{"n_head": 2, "positions": "rope", "warmup_steps": 200}
Each number is 128 + 32 x the weight over its row's rms, rounded and kept within 0 to 255. Layers, rows and columns count from 0. Numbers have three digits each. The size before them is the row's rms in percent of the matrix's.

# layer 6 MLP down, 160x320, rms 0.0743, rows 17-104, columns 160-319
101:129076080117124153189144142100178157147103068119089087050179167157167092122140163157130094141081132160124119113137140135123149072170156131121131089071151137119099140108141111203167148126111091090121119162142082109114143101122144133154128179106141120127112148115150181123133100139083138129083208132144080151098178179121120096177194129134128151132134171158098122184130123158155097096085196132136173140117118122100124145071086108131096179078104110144149194084151150137178112089150159
093:174099178120106136142141110147130131149168074145150054117141165182126126099142165125067141089173055132136109179132147127140197121140086141136126071116146111142145181114098121130094141162143146170120117122146085125082150096127141090080108074105161097114167173124117161147091180116145124098100126065113158113114141192127084135117190179106114110118161070135113137138069137097122072159069085117071137091192126159114126120158185106174147137167126119128127145138071137105165181096167132
107:132111150123135091152135106080171157149137136122104128103184117129080151195121182116117112166134085137166126135145093129105151120143125083100135138117169102162143129134209127085106139102143135171144145084137157164127142103156178113113148176140106128100110182121137125142065144088129154065155115092127104153163149157171168066170222074116137135104130091198145179154000061158072119213121115114118146140172155126098142147132104118123174100120167084135108140168133090119183179163155167
095:084098116135195136149147186127125119100161149108157079112157142084162163142106141100129109088129091162160158114196153121129096175098132132106126119132157080118115109139211068097126137130070218128146106117098126165187072112110126135114159070120159122114138177125119186118137154148202162134108102165150150071169136104142114166095149146115208079135156060118068141163131144107099176103148091100142118135145138123122136128143108126160148107139131113116120092103156088127097088090175097
096:118109190132146131108192052161107081148107213116092151095110155165182130149114151100117064153158090088130083125105165132109164071066127149071099069184153107123125113156125112119102114097155122154160051122132144136113168101077110121108096142130128110129110060173067103170129117110144086144134182097125174140085129133126150077114142119122106109081117137140130189121120121048104162129111107142095146157125171141085119129121141154134110126115193119079139075175166100156113105099168102
176:103093138111137136127067188131097170056078096126061166149101154113132141121142122084160165092120129101146144095118112104175142086129172169153123129098115152187100084170180169114153098179124193070078170186123080110169106151124113135141142126163123143066125146146145178095162131162100132113114104147134103136092135170089103142143080111154162146120131139126097129125090138175121151115171129122073133151165135040094182125138161140173133128154134139220122139110090099146118120120085167
094:079185101105127137117138107158091118138108179133123102155158099114110132079108098118164173171168084129183136164094119151115095105109156128081111171171133110160218132070111177089144097123057108091160133130111125075153134167125123088107119123178128161193146116117140071113092103138130148142123152223140160093131083113110098112119112173165069137151156117153128155137132149093170103167106151139137105141105173149132128113108119092095148153162178109111125093132099146096079131139095171
094:090081111148133123114122126086093112144096081174143127141117206111179134113161084095126107065136126155139126136095160111096134126096119101180094187135115073127086168110100089161135167145138101107104134097118141101161201099103156123111095079084155137162098051134120092146127108177114133064115136162116135097158189083114152130122200098141182139102090127148114082119217113168144164103163163097081150056129110079177116143164112106096113164062081102095118104107111126098108136164141102
100:119099108124143151132176161070102140153101165172097089166174139112114081103077106138172172132108134158135092132119206161126144125156117048211138095099173112133126153139146116160118154099104152092106088105154100172070140133162079122087080163097159176073146154136115126155166089103117128113150127134136047107113156130088114074103094078117091112119149173175114117115116101140130091168174149142138170144033106119154119132161097136135158123140170079146134089117112030114123117176128098
100:038082152178153150138108131143106137117089145167108080101159085058121119090144162000142123128166136113132154152147146063143150146141142105152152164150119170156063137114114159041110140121102150129137106125108108115121139173108107113140081107180140131081159115113126127121152148098090148139144096123109127132195100108090111137145116079156098107114190094121137132156166112139087117136160189171162175138162156174064102140136157082167132127053126141094139159103129121149149209112106136
106:149133121098136142063150160140121116149155134066104129115115166121139028109163135139086200095115143145149160111141138097202146126146090114128113098162107126100140119150118139096157166117111116076121176136177133097164137113083111170152135165059161202131190171197120134106187066148166125113135173158167094058090086081124145144161165091089121114140117167132151096126130144077103159154129141185104152136134162188100097115113171170145146141135164135126166114115139083124093087170134148
092:123118132156091074155106103164102192079128153090124141089182096151096131205084153115121128127074184200179137123160169092118118125139180089113102150128132153154112163175139113111167090092132133127125166101074191159109149114108109134155125114151164089124160151187109153097156196171143131151161131055104061117095125082121097136138095107089091121130134133104128105042136094110123141080179118134132202102147132132133083136085139128148087151137089135141152114139151107126158042119086123
093:079119134111095181109138173175125168134118136148100085181129104140165193125154089108124143127150162113156096146174091091092178139115179104092156171153118126151125129084070139137130122142157169124110153156109123164135113189071133096093135152114118099156173070108154118170117119188160107113125140155148119085078094128108062146058143053095157173129149162154138161091168160111202115137077078168122105122123119148181162091108095151170155092160108101165186120140116135186153082107132167
093:121099166100097089140175116121190112123098104162148147106106125154124157150211121140138173167080130130147169048198116146128106116153224206130140116146184101109131113137143169140150127092141172172090144131177125128168142090078069092077072118105089139108157120084166115116131139129117108183150083111085077110134095132108147151138085068084154068100118129116155140144126088119172138156132162106158163130156139132087079157135127102132129118090084071139139135091136120141060167112145162
101:103102119191114062113155086122141143147141151142137186158136110096167147133141119097156136108048149124081145087142096152159135167153096125189148139095151161187137202166141146176148115132180124102093172196196144129118080164064107172079162191111099125113118136129082158092210077091111147207151118083156150093112079065095138101155133103156133131091128144077129103119176084147174135092157147165134125079176126103171171144114112098158085143071144097178141070105162097128087168119084121
094:127135094155187097181126070097139108138145073164098134106106100121164074118075183160130108103133121169131144172165142124062091122106171146194116232057146148097153096122068113101139145100126166096150116157133132103168140129154155124133157160079152118154143212102139134157192113117139183127170163091115154108131138091121117185098098141152142130157122094167097112133119090068085061157143109192111175079127138108150110166106095114177112089086129157110109154093126149141143099122115083
111:132106176099154160132146171098142108155116149138118113091122132091167097101108077095079099192155157095146098116100103175185154116121108111116144151088154080110095157114121171090156137080216128090088139072132176112108145140132100115129146076143115102100153134069079145130180114160224125173108109165128072126142208124130119171127079083133143097149132137166088099073189102120144165223150145163168091168138088160116071112150156096122113150158121121152117103128132141114161161095137113
102:160106141166111107135129140160153125166122155124114125086135158123105105074088168104133129131109147094140142154088133119139170161098114145122116200158136123124141138153141092145102172109154156152194159142089140098200108135112099121139071095056170104156073117154114162102117152146115180111055087126124148140134089141120147154136128140095068126140132137082094162117137099083121154111125063151139076152084099184115144078160120142123147117113027129097112129139083126157157117060108147
098:084118164090146107181166153116096136106173172114120146116152173082116154141132086087056145162142121147102139124144111091139169127133082104131053117161114124087095099172115161050130104160084146054142147100090111109101127154131105093097129120183152103114155064170105161110140108175209125110092117158133143120119139098165110116140097151141146062172086096073156097147115119159119107114140138152153132137149093126137128150179086162097095143140080091074101126103135126158146093178130150
084:146112116105099129159104071192149133092121154190115112175120144149160142112160123128098056088113133139097082115137173104096108115137118091115133136071105149116089134149140136103149132060131098164130091093131115073122079124131135141110110143123085187186127161138090172098120128127072128142102116071124102123131182127108127085131097138128134201107116167153117052076140083137184109104092189134134123071132145168123168112139089146059121097095109116150164111085086116139178166176147093
089:109155083130106124156127132118169147098146112120130123178045114118188144148164071064160130128153173086154097114089173191136139134104154134118112163101098196131167122100141132154135063151095118145108154153054163130170061133087090134118114157145101174138102132123113088134133139127099120207105181105135127135137148123125123110171162106214090113196165077090125113117111170160093071096126096161097171146121134133131121146134087125117068124171069129113085113084117148167135123138069137
106:149134086084131151106091161187071128080143119157154086119193141148142113098123145136163145138161158134145159069093175181160117146101138084115176099125068106136139150110151123124123144114156174136151114119143125109158137127111116153096118129069176121091137155186088112106182118152101129142115125165132138182140205173130141173097123155124115102169161162128166126100118109137084153137126145077133087127115138147154152143176133129102097165134106142165109120181133058133185150069129136
093:154091134114141166127206116127130093128162135097107107108103105131147112122173158101087120114118172086124075158171130137102099102085100107122144061149169098139122124192157137075138132078142125127101105131147168155123144128112094133150124134130152204084128085136121110115121124178162144164151117107175110119168145140096094150162105140103154118106085127111161185153133135128146111184088130100108102190123109125079083138139108157099164105145149108178139125125138168114166123091093114
101:157119156079136116115122128141105171146121092122174140097108143149094101193098132093171142133137174087141150138134133133136109142108127108142141110193136124145152095130136140157070116197046145123146179160133125085165098140114173108179166152168156155178165206139144044147153079124193101151125088167133093116199117101129158125141160181090126106136047162100139116114151119099108136133119121059128128100096119122138113169141175170146137086135116071079161114141083127146076087178150133
097:118057138131150061209148188076170127112168180155117119105122165119145158109174119211039129179068176114167112163132120135189133131161155143057100139131154136093168109166073104184141058169065086109097145086123144102166110141118100122116132152135142155157091157100098121084126148124138116065104115086141122134138131100130091160093111158106174090159132164165080070133070157090175147141075115098061086149154139144097069154171142146110096122128131149154130154146104128062113118148165074
099:143200096115111072153096108122083094071121072109153138145118136127094136073093074083060094165156141112178123088161109087113161110116127154101109088114080183150144141154185186166095132201103097110094138104124132119114109103101126128097119088152163139170161221066111082138137174140169190093098135132050105106154113069146170066097164074134125174095129113195152121130100113125098121126177145116121089169094041142130174093113085110090112145168095120135184128156118140094133127146127215
107:097160077105119151080107110087141120163132123102122178113104126183179171119078110152119071136032167134174108133068123123128100120110165114125124144130137157065093160089163205158106091163131147151110107080146161110113125200100088122149152098123114186188122157126153132180062122100139126179176225135092173075161112122122165147149094132122119136140137112113095132138177113107121135170154097127108199120089143085124131111110063144144128146090120108157162149111113151137129063130080215
102:174059121135048093084116167141131114104142115090124109162176147120152108130007150164119128101096100145144174114154140103075122159165190120131120136152147192121117167133116097106135117115090152126159165112142187176143142152131180138081163178112089152122133158140115117123147151139131157110118114125110149158212137131105111111095049154119074131180145111127124124112179109146175098118103170140150173125139182149158177083134147191115161174162157180136100076079173140079143202130111111
098:171114181149184144148160104115137125079184142073112100118200110146156097114117107120155181108208082115138156117110125135101136105155061133112127124114141081090105113110120099255033147119123112127196054142121100146100205096108152143119151125139105128158199105145087113087116200121139124156099124127099120145056171151107166124153130136070148105103078106163164067125154160124177185180153073161124176156119145092135182169077202108116122097100147107141108088123123131145158110143130161
093:120110164130188134130140077124146083103092193110092117151084154086100147120180079084149112057107146154222131157166069083196126138136122148172154157109104111117152140090115096122150121168078137134069102105132104164082113139142115117190080079127150129165149158063133125137074158131147139147179129151140129140085089143111057165117088140140154147104142151173214146144054084154151105152174088124127076174168085076156139136126120122182145129152114156127131041137089088123201089137111110
108:123107084139125135102089121142118129101110108132099154095076147116122150138101117104096095207125156083100080084146151109169172142131116089097141130141077121154169124073169079105074117143146140127133171158128129085156110094066139141053078086141088116085154149119115141162098199049160108175115138109087120140131178074114166161118118107124094116138053132172152134166135161163174135087108148139162109135159155134142157132085129159120093172062136068097151088132135162145143142105101138
096:158161145133082133178152094079187133114073122134196107160124115169145115114132124097131119139061133184096118053082134091094100118102054127120068199115088142170147110081219136135170161076135156149109107124085131154223103135174071186088094171114092096093159127094119085145124122051148112069163131171120108103165183161092138131101157157132106129145112136092146155133082149131149096142102126139141090172144126134143134165133176145135123134107101065171105136080098115134065133143082133
104:148102184104122150124140149132084202171129144162149130111132146056075037105130145148132133070114162185100177195139132161170150097183121140096171122143097145151161140092165172169149172125191139149073164113120070104148172111142146105150161086141091103077155087120086098102124154170094161113120097139174126082174077156101154118161087125125153129187109137187051172091222175093138158144143113093114077138145156165161141130126158150075215164137155143139171176103107109205142170127132120
099:101149119071102144106130107102044115130084133113133146149132070123169106129166122132140170136160184107138113129111107203101115133130200132092097102148088122110108069180092173115105071126125104133105157092153148062126150072172134179069104150105169147112132092126135071134147205111129091100125118155196221179142124163132177183122094186154080154079133128109144143127176122159096157154114138160116134102118131092110191103103120121098120088097085164142153146123132138105168202088124166
106:042145126099169184144116139156095146077148146094120142148103089148205112174090104106116120104120201127169113105086097164124142150059113097175147137191104149104189079118128111136110106134116190170135095140188056135192161128067142087152143133135105098132105187124137143098048143125092111166140079128157123092141088110156087067143144130115136161100136080109110068156120078083103149124068090091121133129067122120098118115116186128138138075158143129116138108089130085111134213143068082
098:107150124117182086182135098121101122147142130179119129196139155057140153138188159179161119156177103116108150153126058100107089172133135172209123148120108129161148109140118100157135120169053139127116059126078104139145153151070077195118164133151122158142102064096150090161151132115204151091157145112173135144110097104081094128093098055126107165095105155063116144147113102127098112123106177168112208152147163168168162121170115106169172135092175136118086146100081136137123123171104104
155:151152135166148120151124077173111143135118090136177135119129109125128079154136066109089102117149161112119087106142131086114111052140176090159077197131167132102067056107093163125162109172120129161101135114155147132114101118138113143132136105138109136121163161146119118090138181090147170152090141109160166188119128131128156101153130110112150146177065089166073166146075128143140119123110163153141087119083098108171116193185150095199110103109155114123090074134114125106186141090168151
096:167129133117156132138106127123132125149192109133195085114137063152150097123177165110098165139105086187110099112106145110152059111152169170113105054100070171102140045141094184122113107155077079070133144132096159130136171125121168165125180154102110167157166121126111097100058126076156126081130114073097165138162137138148137087114104043149213067115129094102117096120091200104110073136144153104106113132115100103152097151125114111118135121096144173110146127093134143129137077121141099
095:166129097132129124113116169148130149148122126107139163115142114163089165125126120114121134116161112188118150146043114110112066160109098195189099175101134170150133135143166166121135167095160103133117182130072151099088153162111170152141103129110130150195161114152071139129119099087148176152126117126144119112140165153116126150114159163131130121168113123097096119153155131119121031130096071075220152105098109126190117120157099040114139116115085150109143060083157133177114111135049135
104:070076097094075176160119155123121092087213064160153106094164128148135138122127108110095102146129165155103147043157158181117081143227134165101158094103105186106105127079108140098176172093169147143146150124138083172111147125100150165116127147144109069081140119109131165110124111163171139085089097143097118164142125131090095045106155096110105165184092128082142107176147119117059106085145088090162110165117074127140154119141096133100127120152123142116106084139132191121158140108151183
094:121117128192080149134135113153153119126076172120072097129104160079162125175188097089176165188224107106138139148079143155187114131117151089077126099111093127148148141105097108159152167149136139116153093167101122163135148119135134113109124105162148072127130092154187152112187166091103152124124150105121164114070079119155106134097149165121217193124149184135106141119127102146139149120112033117147097085055127149142151146101152145142081177139141148150138164119099095114167152107111070
096:129173135141158136198137171166094181127119081161110127099145108120074147113154077146134124164194127148117128128145130181168131161161128098099182134105125095095127119078114177137142108137153086088144083128080134182181131188135115075114111146136150120110108138116108074106130128140196066178141104135118152168126182097148078081173128203086127169196112105102152167086116075158119137088086185089159139126100169137119109141157150111122102170155075127200085093164067109088175107115103118
096:079193140077110070116136176131114177130097083077081116163194142125101142105175089162109134090134193156147165117143129142093079134083144188196175141108104104114111148155117125121117112101151069111124163110169066150098236094171180108111198122122125138132151078091128091140115107154155077142097118142097173160155128156066192149173123126115157083141150163115150183174107173119149093167133075156137083124120129107167102101168159135134105164211137136111151153145132101113085147059117240
095:163124080126093136109120169106101104132147177107106143118133177177131122092142139102151206075176154206159162114117178131119104125121068085206165122113126125117154134126150179130157168087129176148172104124134104094152161162082093162170112166115096117120126121111126123074172101115156111118091103090106110167160087200186103117092086107065083114157170172102170089107124117150133165046116091135115176087151126143204107129134140159052143127144153157150114132123160176116180135169124118
108:128159150168160141148115129178107128120122092104127121162176101171124171150103135089129115114116138115121097160157104156130136159140139145222143134172101102138094141127161139148115127136141164141074140187193083132143123103144090026096118098118147099101117144112027160124134135152153112169106124080127092162167177110174165144141137166031125123170138130118122084145151136123147135095089166168166093092129129225127136091155161188156136135111094150095132100074136102175105142114173147
088:156174111132155173126108125160091150102111127180139151145049122219141114111125095105094099119101141169133138132092118101138131110097111140150130113148088104147130104109058138166135142113147107179116117100124098103118143102064105124117105177125110146147153182156068123144199132140142120133183123086139116147131179102041107114111175208077120119191146164140088135120079149148189079126116084203186133182127080142117122117099161139131064132130066182113068179101147163146135122113133217
090:127162135163128112148096176129185090084154110110098059104098161130183076194098115115125132151148165123120142150156166157109067164133104171116112157106086141161108129081172117096186129172113074161118084161149151168113140109124110092104084100193176136158150197159142142149120173121106156122117122086112130086148138124200194093157162152144099149141125142132117176182120111149131145099177073157098119133185091147087111115155156108148134165184130179156148105133130129135167170153130193
101:116150122091182208076145126117131096091154111130193142103121112159057130089157086126177113065104147155097099067079122104086163120110128146193159032145153141079080146093147114127131197074142149183082168146132116196150137093176102135152130135130144115143187115089109140118122123113110128099082175087096145113082126109156184157158165125078099129076144171066149147142162126133115162097117159065144085133095133139074145126129184086163092113152119177081125072089128086123141163117098130
109:135106065154116168131150134126112132112103156160109140183157160131139110166165098081120143188091087158118180117101113148122106136084148095135188129137122140167111145178146114143121117169082042115145096155076119120109127099143119080118212044086143116142160112126105111082187157139127156088104102100110122172187154081166153086133077091100110131171087162135120103123173171060123076142108111151190139143164129149156174132118107118131099147070186098167086139107147093131165111141116082
118:100139152168117168167094112142151167135140113120176138134123145114125151130122062092137111187103090169104114128062109122131132122120150090179145178108121155086179149111158139157135148187106062074135131132133134155144175127120120127091109139105104148124094130066068118123123161155149186157111098139136155091162111175098094175131141168097123117160141120105083097137101133075113145137124086158127130126109088096192143165175122166193140123101160152162081102134131123071102074127155131
099:191080218137136133132167114151113129096126125162150085120066194113120133085088128096144064135108137062149095137075139173097133127116132130058120148146098116146132114102112145121123173131117096152147105199163088114157169154056139132154192151111111084129156107071115082112083169120121111101142120116126083141111077103115111169147171114140118116136097074165171126090137125129115138121117050115132076123072142080114112123155177155209162171159163151170213162174179104077153092071102166
102:151099148120097110129059126122097167156076144147156063053190171164127082100097168134128103127124134211139100146128137136152161139103097112162109091121119094126071095115130185114143088113154088133131179100132130108124207094187102129099095074083101111174136133078143108153123206191174045173130157077147221106113090146078081140173080108222148081110141130055115172124167156100096124118117139139125148127098148114175164211123126112143173161133148185129154150182174083126111139084119127
104:119100170131109108106149082134074136098176175131171181180120120174089144047143111106132119156150196115103131129125125100159090101137128100108088071131076120123175154084162117135155167080184100134130088134108101142119145116174115176134183073076130161081081143143131133175076098136156093124143098139101081185067070117127171140138132137138104107131117141085105166205113074130110086130147163118123119115102176155080103104119149123141172137099111057109105133114148104090151114148163119
099:120140113153164142195137096136096110143202085154094123129115146094139179121172151095088142146147172134128126133102171152097083155131158158142078144135110149124118118102086051174136121178108134132086087136123156134195134108106131112050100201103129197134102179071182129089092103093169177152092132160155145115143177088149142173150155147145194132095165126069186183144122106066107114087159165122139157103126119134134125106126105161191097146114094134159118151101174111177102175159110151
094:140141100098112185139193113131148139067112157086087100142112094130131127138152180123117101155105132117100147107092079087146134109097146136143116181138108154123166098053107160161133109118172127117141080150114146145117124053139135195111093123159094144158109122199142135140133108145160099177085127054135083109170181125103122071095124094145106103089120146094135121112103131155175138135108150176138111113144128141103082074158069108194154093134227111114110172191200154138128107126145081
096:041152151151164101219141127091138170113104148111140149174108089103189142152071048129093097116151105100102128139106175068151136157156163086118134135103100122175188119144131134073107111120112142096143127140101148126128115102150124142099128109128114121112135159136105146096103122119088111086111157084176155151103198165133175128104053116137143177133061075154121113098103139063128152110108108115087098180115129125146181136135111122109156134161159102171122134221146079125150157108069134
097:136211153123144115110149127140118153126097091169131107164207115093161117153171106194172158107151155086124098154084130146093101096137078131168105129072093139104170070175078103114166180131118158184116117107157112065141166161160129150096130091110112149104084144138063123150142123094094137143069139142123101142147103131145127188136087141147123171142167110151071113117144146097139172161123064127172167070074229157142109111109158131153098052132164166160171136185093097133117120161065108
098:138154119111088138085098089110122126130081066096098100093109158123106142120099075159184128130216149096137111109177121060143146138151173118086172141180110112104152139131066120089102135116178159174073074129119112084062112186129181130163126086117159156181108183178145140172161126133152143124087138137065167138179128176154120110127129141153129103128131188118127177144145127115153122125126109146101178085085106140133093109092145127097124097141123196109131095081079091156125109100135115
108:121126156156111062064160182172115150137117129066124172150085124146176113115113190074156079101186139103115150151115172148089081157161166088131178078199124168146177098178153172133098149159122083144188148156127128115091096145166103076064161162148115120102103108174155176145123117138128143150161153136181096146122135095134116103130086094071150118142090153072127172130110107113137117145088114147101165068083081104131119114113107160085134156098080090143107123055092136153107085110135140
098:160170172161153166115101128112143138165078122193138129087184089153142123109130100108161108106046089169125142158146120108170110128130090127143160131136097094117162088191135085165114127138136116126120155176088090084149145162149140171165081192188159124136138172109175101130145081068128140143129154141115053145136202137104116099149168118127111107145134139143151169108227130154134072161126104041154098126163114155117164134071098119125114114102132121139128107119164118115125125130117133
098:151111092165100144124149100146129138172134135051152157162117148163154130144110176078170178144106098108143154094087096176126131118114179102185170146184145134160118100110165129114087109172122117148125167161144158126132086165161140136118172145143113139141123020140121080068065124138105108065159155143181119149071046183161187088093109060104139137066164109172123154098176124130155130129174170142134099094122084152089154106167196138165109172152098129136152092081110121117121124176162079
096:143140131092157139106152135116110098114072125131101120140110165111094149142101096097125115152143125132194174132114180110112116086125121097193099152176117123112171133118114160086161121119147121150107153193143117107129187136152144076145072137105157134142207077134110172230111091182198114131099222077110135126146170140099089171087074048141090117095113194086138088128147077114146142225128135126138119145144197155122134142144127101101152117148121110129105164124141064124151087107090099
102:077130099147154138133160114143121116090081179140145104083126110066171101120109075107172127131112105143128161095113124135055130081134132179083111085160141161094145121158091166179121109155103085120071101098089175123096211093162102067131093138169123089153148129178124153120134083151176122146148097097111115185090108143125177064122135104132159116114153154161139079121094142166143067185071142065064168162158113166087115138127122092110159133085195126179110127196146120116093096133189113
092:113135149127084178098138141111084185114163160104098164157086185084179145112113137153092129128131125165162137098123133061136162139130134117070164139119076127163162102108097137109120114050137135126145122075097176146187137141148061139119157124106154089081173127163098141132119108090101127106037091125210153133149110087182116098204100099159114186129124129168125132140152161170172116114108103100060138138196098133206125108102088132106111118197135116116172065120116148159108132140182111
094:139124122143113204095072123141117078137188154134143129175145164137145111131068062096182122126132127131089118069142077177117161109142064097111098095120113139143138144092182059096140132215029135100061180153170150116135118147077129154171123121101108103172173148093091119146168119189166180098108096124122156085144141174120098172130166108181129093132141063140148146147135151126063121133159127138125137178169120135151144160185135138095079180203144127086080140121089142169155111178134174
101:157157128093129163081081105178144170067134142238101144062182151082075133131127157112149073148192104130133056146139151100148087100093131158107118152150146148110124115118098092085200093128160103128162093169168036183164100178166116136143138120120179198136097156114122150119137183136119074143126145125121110113162128141123102123115158112103094058159113119110153152177148170134185173094150111163105143188103116118106081101114070127086137130165132164115133127092109100105137153122118129
099:211119191134057108140104105119113176139164130163162177118174124196088118137159176156155167148129140107156137128055144158109150176155131139125132063134115156094153186144134101147108161100162167131119158116170143112123116142118093120135127107133139151097186141094147070118082137171111137139086148130098073137133167101130186169163121111114090117160184070127143176093112151105049174123116182082150112171117096112152189113161070211102133081071178104115166086138153106164160082097115136
112:128139120136123177108167169093141096161127125138164148124096130104076123133141126160133153126094107121152085138105119117131139097119138055141079070099096174123138117174118120159161125096102110128116165158073089081094119113113119150114193131095190123177134107191190177169131147106145096169136132101107153158136103104075098090178161164106141106133144153146142094089107160227107181108137130160098170101126125087146156130066091200128130128135114101137088107137108099082116131143114185
095:176073130115118107122151148100146124081099155134124132098095160167113133050198107117159121125113121164119084166085109134173157111059183104141105091124124068186125153138115128157182157119085126092114106222167066111146085065133135091123095086167134096085151129104142123088094158127115048067102131102108146122146169166082109183169068164126062169141123124124106162152123138152160139112113083088160127131113137148168089138105113109172147156141119132143130177131085124124164179100058149
101:098138074109060142159144112161113070190104110065105147088129145106129092131132098153075151096199159186099110135098146084156097121172139128080140080148161111128118092110104099197128111123073117178130130126097122123147147134122158096114126074126157092155178124136178074128061144102125116134145168121180193116101085145134116103064164219144106117100068151127156177121095169109108159113169075142154130123127211101131193153118128118110102137150163099119105127171147147158114106112137141
107:140183120137142144128156129087079139178163152097129133194197134084095135184122126136071120118147103104150103134127168136081083111127122172129098122058093141111107159093144207073091131126076141086089191108154187132130092133085147100147132144148147132155116111156129142130100135141118125132127099118122159143117153157059103107115123150176130138126151169102100163167123131138141134144201101138165084198137074148081169162140056149165105137079214107116115100107193071186180116154151162
099:133106179157151060183118124135105175112118159109148150167154121185096145098136130124124106074087155146107123114198110173075159160112131112129131152094131118133120149095151128163162160151109114144144078184136123170178203072092130150152098131139129217150203079078137111097107118115121100139155175067167100147093206122166141138121148155119175113109070087179093166117139103107053152096126114161138143072072141148098136093096085154167148106155085171120096142082161149124121096091105112
093:131144090163103125120154112126148147137185154114144085155111121146153167032138125079115140130121163134122088147116111137170143122108109163073181123173199179130135114139098160153104113102099169117107121069170101156155176144101066113122165109169176118126128097137109085148073147062143140118153107153117179166126104135101078151174103144129126152088125129132169143085139073148133132140103127140098133140175152108173041118107121167124085125172101184082140113186084155100111113122114131
105:173126134120143154160137089123155175090146155129119156146150137076200122118166105180128130088110121119111130156112124145159079099173170120118102072105173040068093196094081088120162150155091127121153110068162136127112157110116143142121124107079160187130137081123131042147087079085126085098124164128116114109139090199108140154108158143105114109097119112112094132153138073128122097164101196105103093145174124168140083167132126160108142118141134137162184125092109115114095174163149137
089:175181190171113154157169171145144084144101139045119130109163110119142148143114108156120097132127122079143089149152093140135100104129153170081126132097110100137108109107166162066137164105127142112132095146078121185102142137122095118142126136109146166099152106104096139124144077169150075114159133136135125083099186156077120058092097120089156129099185111155126131164071161118163144143084089092156120138124076129097134135128110139136206073094065156134105103149104120107120109111067138
107:122177145159032167099065122126133131036089109126100097115089145154148084073094161056174101127124163138137142137099115108135149111201148131068059120094131089147160158096160089094144143124101135114095129125175146144068124068127120059089169148202124146063110145122131114169146106161121112122185074112100147109171148154111122102101143183112082164091121130172147135153162102128122119138122155154124111126150063094129147149122149126173148142151125112161093136152096088098137142216095127
098:100049119115125073153095148112158140113157130142137100129116168099142118086119112127103147090168145119103103138133129141108118151080116118205110133109090175130130060144180076086149131146134080108202083137091109093180125088076128084206066138199142081119144113137101131188092178168168127139150082079164125125147141100120128127178190151162129140158125112142123144150135132132080139082062143092086158146154117128094120171198143119127152178133073094133150149131119128112104070083167124
095:099114126226076103148127146132100086145163185116130092098158114149090147138123135209127134074136112136143131133118138048196106171121076162136061140104110153083144165126152131144098116057170097129115160161153129102130087142135146178091137113084094031101085131136109144164108110137149113144097158132147155202163143185140109097148107104094100185094127107180148122201161141120139124126114150145148099127092143143148151193053124141115104121125167107158181153120188213151097181124132159
102:111076140127182128181099138135117130074134078165108151174127151152155117123115102081111111115163140142146130128170192085152084114104104144191144153154133142174132105139164130088114134068178112140157161075173113190169106169099158134175079108156124087162108085136142124160113149216088190125110146125121121107094132129106152116177143134117127077075123087112184142165148084137107162103171168175136069178142110075137022143104103121092069137079153111139147143177177179136114146228107131
098:115133145086115120104137112118144118126175150104113096169092163129140129183147134155094195167148134101179145166109123089094151149091118170094118104101143149086145135124087112033113110136162138082132099091137159123104109200101097126159152096081080173131153115090120167160159130106187166074119097056085167129171119147158123175121109124067147144125122094105116115176113088096096067090134058095109117070101156131151110092105164160141112119158110099110103107115082043133180101060178136
103:104156173171123145138140112119150154123172175081098131125127141139161121108179129157066165125053124126119107124143160101184136120140115133177199192085164136132119178122147184104086134110121160188112128077111060087085099124196141128110153186113129121091094087129087122133159149101125144123164145139081102136100153116135124111142123086149102082152066095138186119161138135110163155076096131099133180124116096134154134133142103174137114129115165118088128150117106071168116074155106110
091:121120144157169116112147153127118150142120094106101158100155112092119137184143096106103141122147057123091169138089110151108093070183099155062188109146175141130131128113150105095128117136144118150118188191125090082099130172123111130154127163101135162106141125104125090186036151142127054121137156065109165066170093168148101069125138108131153136117129104124161085095097104159089111122141105115133120199133193142160181110164089140140114130153164069113105118106123076149104117114146157
101:192178122117143095135114118129113095123121148143121187139122100117097072119116111120101120077184067155143058112113117064158156153140125131186170085192118144098129121174168103108122159112149133169173064126169141153063147132124067133109145094125135120146172150138111155067097045116157177110174136134130155142143076121097152089118216136116118152142135120148093076148134112143056121166144112072117127109135234116125155104139176089081092166119090153119153132101173112129146122182117165
101:146118116154177148103097112115166141071092104135146100104131122181161117100117139066191120151097061150168188087072138164172199117088083185121102135143142158197141131076117131099106166168088102135176080126118156117164134152096137147097082152034125148149060115145093066071118094153097136145130117125107121123136095114181151079129137202166103108124116052173126139090125142130164091185121105124097075117097065082115121180130114115165078155124044099145175183115099170152122140123071134
100:122129109137129098129110168113073129151122076127086138137136186124104074086110165161110137115166118125133123128119135079107141137167121128214108140155137098203122072131053207156094137129100175137080138066124132176184133139115113131085115163121116147132157139133105099161100146095138105163131139141160119142141149131123132074117103150160098130149121156123062104194029179146066156145140096164134148170099187120181154149127141128145072154111188157098093165062107159147132135072058177
103:127137152110133182232160150132181100138147147109112118149141132120139157040139131125082054131138126166149124160126151119107093142103102119118105143089129051112164142157178118094162120107150094103112080131091125087174097173124121120137176108082147119152100145111161195163084130097036129155150126130105094153159186153175166133222099142129102098121106128150127090117157093077112102101110094146026113143171175110134150081167149124170104123111128084100064163033110115144151165064127120
094:190094128140146150139171107058157156165122105106135138167122140120157100173210150085131165147166101137147124184083136149155141102177079177166127116122105123124160112098145111153148144160151122088158027152157143096156162169174143217077159177095123099113090125171150096142085128115126109163169146062100151116160138144135063126147137105080165125118149086147145182182098113132095168099110113069081130141141044165166135141134109142210178149131114119162127092115152186126092183113130117
101:124129150079142140127067123126170118096059069138104073149174119108160153206124191092095130117091144120096144093076105099139098111151075097122111101151177115141107073163088122072143166158084175125108158190127101192158179113145116100110126163100110144189119147148142130183176158154174118065099121111145117094145134158136112159113170112115126126090172154081137163085144198068132103163105064130101102129096201157148125086117095107148129104153120072138127135114074155113131127143171097